Weights of a small GPT-style language model, trained from scratch on English Wikipedia.
Size: 11 layers, width 128, 6 heads of 32, MLP 512 tanh GELU.
Each number is 500 + 40 x the weight over its row's rms, rounded and kept within 0 to 999. Layers, rows and columns count from 0. Numbers have three digits each. The size before them is the row's rms in percent of the matrix's.

# down: layer 7 MLP down (transposed), 512x128, rms 0.232, rows 383-407, columns 0-127
# up: layer 7 MLP up, 512x128, rms 0.221, rows 384-407, columns 0-127
down383 093:458511489470530496512482540547520514513497529429520535510511502485533450570459537522515494518523485467486412460554518477442488514518543502475466557518551524599510498445532504439408503454427505469473481528467454444517543406495475442460527471503445498543527481418440553555474513571563437498447544538490448575553510500495484503507497480514494548462498571534379535528499451518476489498477
up384 093:416514467396487500495488490498456494576514563458449455516472575437408491518489533491522483576513437435522475515542524514457479485517513471471496442500458507498485514528549579490491485510494521513495536482477510552415469475502535504545506460543531583483475498518497526479538495498582534515558484479467497512513599467519420527411511484512475438569480461438458532478437560473473493568460
down384 090:479499432507406478486465493544561534535464448561525559552419456521487481492515516494497487479574459411487511575565515506521543426504475484451527501520499453490429532545488467498517523471553528459511489472533430578511552458556524497463555502494497439540463532489519469529489595471536484415520510499493510478451523548531558461544429491528470551473491434565492487517520529438469440541498
up385 098:517559438504469466451509551452576454541608543482458486486484529458509491568528463503560512501526528504424504490488515442537504441506409491524550548529558483475566528525477505595498465516451521533546466428549451484550511495524489529453462509492484489592525487502463498525466442478481469490450415508506493511441465465487582537491472467488511508497453460581481484552555470555468521514434
down385 104:506494521558506489540485457425536558429526502433443458519478487501476514467579502521484520463435493478447504486544489486492494494476580490533510551566493414565519573490585419488497471485484453496535476475464463546576514455478573515442487437472500503457518489456577442511484488536529459526488505419461440456564505487509474549428479564491486486497536477498444485455522524487444443572513
up386 091:483486516518483464452533547443549594519464539474503469491541504476546542494477497501515590494453537544492585521436424483504495465564471611493441550484484527518563504443464584547506545451503506576522503552496509458571523465542486485575469498451461513539514457528495474480429535552501506495591472518496469458530504551480467494471462520460501502474455471516477433446574516547519473444490
down386 093:475508493494498540504501473454527558536512559509577436452513561557534545471474500582445459536483536472465502567516531532485466503435516483444523408444513491511559427525460520506458541590469519483470473504549463499522568552495543567517522506505462522472501524473514427519528528517472555469495537424580466509422549489444456497505470462506541466453519506502473408482553531517544530419528
up387 100:499521423519522473524562506469511551515540515455510515457447550531489486404492513543521575446489443573547493541456523529519459492441538514565482523498516526519386519482458517615535482532575504549460470474515424474481472495545504488448484459498471523536538508455520471499485442522523505524485546435540480457529505530406458548512488515538540471502468533492520550517482485568525395566515
down387 100:521492503520492481483475534495487486512446582565456481452457538450504452462521446495411478466541459442502498474512546522472541539498463542469451497486468550484517463467538502464497535460570448623476501558519471384541475490521521519499448467539442408497560513517509493476527520609442554558495484495526535480591524486490525532479500479524498515481524559432472565463510511471510564536501
up388 099:398498484551434570514519469510508544526472534537461538450533483541486529471511524489474548471538507503521543517498566537505553575522533445527473522538478572518440555531478492484490569422540425457469517447537489492475499534439475538485439505468453549394451566507420502473471506495416528539493484526589514511449481576560424464508516462509499462472508508463479508562503497513484481509466
down388 099:498445512523477522437526544453561509497484489485503459549484507477424440454507481498512429492491565470544548488514501434528538461522529539456473544550414458543520546472470484540551487472496493543510484445534494459517522546441449447488505471542459473439510568569552439568469503529532452510475512495554458557573506423506476476569507502514539504471411538443493463566573480484496542556436
up389 104:480560555502512523482477481448473513448451419508534500473518521451516564494464529474540523514493520535501448590583448461560518428440520455540481540509557452559534564459453543530534486559553554557498526540493411468521491516554499513499503459438546514435481457480481512496544499408501508499529474498554443472514447511456477509582547531480496460572502472545530499495431497531535487527429
down389 105:477533466575469529479522499537442468466536486467506584517436511531570555461559475511513494602588496514435508500529506538472501489483563428547449580476419536504509490442538543518426562515493564470550488506481557481520533495481509512479478525474473522514437469517420497497538429517508537500479559619476522551537503469535443448487482499529500542472539477552532522561474496521486529471491
up390 107:497463553474521469455488433516556525530532486540517480437513527508542469586498589526471537540557480454514470498566575575528515494496459530514441485495482492510568528474492476542515517507506524484468550472566508570500517491482513564548462525475455532531513481494540446595523498508518458488528596549447441508537473534471528466493527415495458539565426412447482566512497525442517525456555
down390 111:450496464496554427508480495516504460491507470523454464506573510472544475499566541524463502514515494521548480566493487515504507514464470501421484426473506508563481467498481506522432528520470506408396541515453458495418476573445533511459501420465525533431468550525546489499583469487564460536452512460561560545511520523394483505524505514480511476479510600478530444417488481477495533521481
up391 111:428500602523479536447497562510514479521566563448501497476444549524490497462471513440530458508418487481457553528456552565478518470489492507488476435549464507473516494504424482592489479446472567491454512456559489483487536549545557571543493453527467416561485508544517484553476426601463488506431450527494524478510492484492433483473467461491511512516535436490502508525513483430511491562503
down391 112:446541489492475497518476513510454446542446467505540479439516450552533515542442430502484491532540526503487432524421407480464497491507567494580479423441547502547545514479482440514492444496487497477403486502503496555538493518450621539513531513510469474500540417586542452571513461492552494522531524502560479504522467558490491498491541481576495526486520535468470531502494487463502420439529
up392 105:499532472478476587541456458493540485512552545530500488546553486501518515534552480496509466460496499458466511501497542496480503498504466462537487491528496482516544519441516528434502541566420475446451508423466473484460507460553538521410460373465474532492593495442469467446606469486521442525480498580448528480533496401522539456530488429472502459513562453522510467490505459517480523455547
down392 101:577529478460469506495527504458572499561570474452520459496518501442546590469522477446625530492474495498490468440515567486519515489507495560411475514521491536455515493481474487512506517484465528458484455538535497513440488540491541492508477474516459476487481472396460461457513464503454472486604630419537490517517479525568517492460507483516529518494430596525510503539550507527497502469474
up393 099:472496562551482570526481499481457527503461464476513521513524486522482557407477517469606526484428503495416465544462523552527485501572463444446468497474512514625542493467509508512556565497496515522485537465468500445558493457478472539546477540472454531507547464525514473473517527502520500571586519564487472548517474453511545450480572476561498473502483534432413544519475574527473487488542
down393 090:454430523526485440508479500471503466518567491560473438553554497466469504535551492517456514447487531474513493499471491497442478562485558525606451455517593524415448411581473498486556429522531439466460444518431484447538495486509483573511525535501522476499429530496560504532537465549501495534476501431508520445543443512555481522462501502456533482490503402491540515555483498472496468525497
up394 091:553527521502452450491487455588493471524519502491496500436453526508454462476537460453501549528522486501534486535416521533453469536531418582519493517545451492537535498491439550560522465539513519493556442478450494434535514503481504477511503461498454551498538484493520606525483473426398438540488547550431532478550567495470514455519500478500470528428494498571512405546492440540450513504498
down394 092:546479499417493580495515429528541533564512506518505450534448492489526526467461468548579419583444456470549532498536502533507411498499439524465515522488493474455519508450539445508517556444478506547434557554514467443514527442492526466530518538430474508581508452500494442538506500408441538470496514520528480489515501547571430441538536443509489458521508500467533516521511458442463505507548
up395 109:520482525623490490496491550490469456574508464500450462506480470546509524527474564422492522455544511509531453567552534452514441531445475511511485513522501489554597585450523529482477552406468472499492505454496504421610477473470507525470463584458497554452522532468478486561503472496493487518549515476460460574468494446502565545531487473533457493521472518486478529454458436508512460467465
down395 112:529480438454484537496464497498463536478535509448557502479515483506445556507453564521499502507480512458474503448463447474517543529470500450463520585539536489567432541520551506535432528500508493499513509473525606523535598475564541510510484464459532467478539496524440518467511498491431526481465536557429514582522479534468507441571479485500521616531492435507392515457509480468452481436485
up396 102:466456469538491497490557446448523417557532485546518493386548544522522497513410549510470473487453482532482466526542551535527479504493526431468556447516494525504583479475484528524508509458557491422521505525451542497453522531581517525541469513484465485505529550518490506530508451447521522509464459540470463516482497561510487506554460455496473503471529447595515406441519556565486466453398
down396 102:406510442505500509484465465509500528435495430537508503526513536503494441482428528517502459532501480541512553433528522557542501471499480544485528512498490486503553543460400469535520467493461500507563543551427518505535518455411453473485590557474507495556462503464447564477549443516469540505535469480520449488469507566443484479463538497477504446540481483590363434490486506514539491544491
up397 093:475491463532534542554467545536497490538520485432556507529537509529424566488515440480431476498556580513560514554520507464492520469502468464404561462483575434518530503462485575515554514454524483456487510472500519528480504536537457534518411506552495517473585514520510423552456529522501558471485556431496524492538500545516487430465461447466468522474537496369464458503491522524515479519471
down397 098:476495528532452487516501504514432412515517473490511487496484486516420473495520482486541478520496500502473505466476492438492504460509460593524512494570435477567448491564512452529451476500439397545489492480499537509470405478550520445549593496484607485469440560479481516529487443494534543477470524505456456443477520507456595517529511468508447459493463485495394529484503569515527494436538
up398 109:446577519520547585455506466489532587465474498547511545492542434494472480518494559516526478538552489474557461460518549459585509478517438528579463503455525517466511528529457448482455467512521457548490517523513540484472480525578473557543508536481458497414517507613419500585540465463568519502473516500512475475520489563522575491462489477468528472470495485512483564562489416501496477507538
down398 108:527452520509529569512617601481434545501543533492546508512477559508531395518458486499502493491501422472503456526593500534475514537479506438489584449505589511521508518532509478484474499519494477504509470474484509376450503557467538522483536490451506543488480515473502472512494554513479495481496509440418510488533509432493452571573487465492490495396524557534462470510561509474495509471500
up399 108:466501470508486471506483536515497532556469497550501505531417531504525485458556480473456473480432549471422558513611516513485468545423440552473532434541480441454501511482484523516484477412502482440537450445507473473441509436533486473547559518481511430506500583573533537529504434479526479500517522477535412480519473493439527558563507520516524525521482440501554483525480491472571484418542
down399 105:551540506457486479518594500560504520523566502566513516501502506553506555554514516583512537438508466536487513476495435441527516441426502538510494514448473530483532556471494423534468499450551517513457478552500525494506501541567496476479494559528575531524482487479454487471458544504490514571504524437499501542546464518560424373474494591487431503540419486509451504559495504517531468561509
up400 102:469512473577452501491516586519552494528502463523502500563511570494496572433557439459436482518490489522507475573515495475543473488394459485474474571525516538504508463473524527439505555507446526528476475551529464454414479559501525540518489478436492580536481491534455463549485530496516491520420550589535482522497514500505500491526476522438555494533509444499499481470490421534599503473416
down400 097:471553514531478548522518499493481489453540545499526498526483560562509459476504460504393480500516487529562529452530565524465513488504521428511503497460503537488562557542551482505501513481534541495578551465519511494545542467577578470498491539459467517483520584446477529561493561475451503468526626479497532549496486423499457527566557554480531462505505579491472575552457507528470515498413
up401 097:542555464544561470488543546543469471573445484561550511495503516529479459465504489465507663496496552399427482459460500524568481493508468501441511549504560482437564532466416506560490539545439467509488466585508555482462490465469512566466516492487479546537550460532559553464536482532510511492558470519537479483478477566497477501502510516539534457557535528484520480501450498495491468503513
down401 081:529442465506462526548554491592512487525416505499495551442537417467515503450505462525559411617512528490530531509518494564481475508497512521502525526551462618551528486472490486477603491471546487473462498511499545524609441473465526480507559506548498568481468469517522501490468489522462462557459541487464501469477538489609487447501474537454489483462478458556478514492524494481528492534498
up402 105:461528429508502572456501472487552471473522508520537467533587463579410512525548474527540520546549551454477435430433466572528485489446501544489482487542607562511472513471500499478522543479504474531464567489467549482433503583461499507510536535526514574489506459474439550449429537527500489543458577453523481507506509434497506503510484536474518429503486502550517495460405538485507506508502
down402 107:513512461506483553456571535473559471499499572514493522452478454548561549447490511511516542375425526459415507529480428495445596510454511484486550462499527590474500493514519563520517462523498466530503440520502525496512541584446486484490487519486495483464485466532545494513548413514419512502475405497551497551480542520515582516480537426502479456494530495556485486501506513531499471571489
up403 094:509497556426452562521531495474542538486507461494535516522452520511598541482457533530584531518539535476538536496455517537492451612501482502482475444478418429500512549484507584440556442480474495542443527463457491472516457480542420472480544465505423543499564452426452499479532467504492493537530489527495575555541471471543459516455462497523480463496527524486575522524481505527510417526471
down403 097:427521482556507485520473490477494544531442581512607488438536515480561463568499489489533511541467457492522559485551540479546570516586477458467515511520546493521479496486562513414489477486531515521493458529542430412532578544491465464499545401504456565466519481503512558483508482578495453484564491495476518460503494546512441508440480523458557517528498519463476524446517499494492548574435
up404 102:549527412527481499433497556474582510512553550472425485515480485517511572500507500483512481506508500472417546454454473521608500499517507480628406523430442558529482467475521507536483557487549532482539522476491482501506485600487438456486506491477536522519536471475488510511547467513453515515482547416434516436517517521567474513518501451467534500591506448540494538423494501513486498498487
down404 093:460463520514521538458514441446429438511562433451522521461500527506579429551539562509548525485519489462499514471620542519493536535470477528541513450444503480457510503541530559518575432477535513467457510522414428516449431509491448550454496487481493614568511554548548506516498455481488515550482444500500482463528504473456490542565493505474523446545502476521520483495539523491504479520435
up405 094:492462535423576480447512574514465489414476521594468363443521468447418498508554487486514440513506601499557460440463512518557516496531514487467507448591527449513522473525517458539470521472477523480600508429516525513534479547540486474468513499474563535508501484527537507466514508551478460531501491442470523475441482440464542473517528496522533557471511519530493455508517546464479513503463
down405 093:496467528533598456483474489445523507462450541525484550546492500399580498502571497507400462461590470443497539525490500469448509514529517492559421564600425491476523428477501488488497533547496487479487455449516455447470484482544433515507538491563524500548456462553505472501516485497521367475522490500518457513521476535528553428550492505459530523507478502485456493501527486505533472464480
up406 104:515447514549532486520438443524562523537434592454486464476506451489511477570597553423477513497518522546506431487438566508478474462409465509477451496476545451557510472487407534534529454437480547524497467562459499488543547439467418505529470521491528528513521462567565509509541499525488489519484446524422510523483484545467487422422467494491488467503468486509522508505550518445510491538506
down406 114:448527521422451523449534561516521491506537510536575541532480503523517468531442497576442521520501496547459469496562548509475479507492558463442431536452500426575497487505535416514516529483474463554518523502537503466489553556447476517519465506429516449497570462483547467551492590478424483497531530500460586424483517447511529487526505477499498468505474524436480464404467517497448525455567
up407 102:553407540523539483463534509459516481478551390594467511504557539561464470462505513490498516512553515450499484507446498505471585515477446514534522460509476535505478463498532503466568470515641461497420478506580478467488508517496518504503491476546380516542508511531532520462526494543556516526467528533490520461428412465557535564501496522498489475496530476566473501483485491507569537485531
down407 103:478553456498525445443490516515487472503481514515453418467493500486494557478482495378504492480460541504541561519486408505518528468536550472514513508420421515501519513474586550471476516490525518585562490416542518561439485513507457470535530490471458461479506523520519519502532452499523436464518528499449469621532578480505523503492524459474614487508415472517476507447505511559521469489508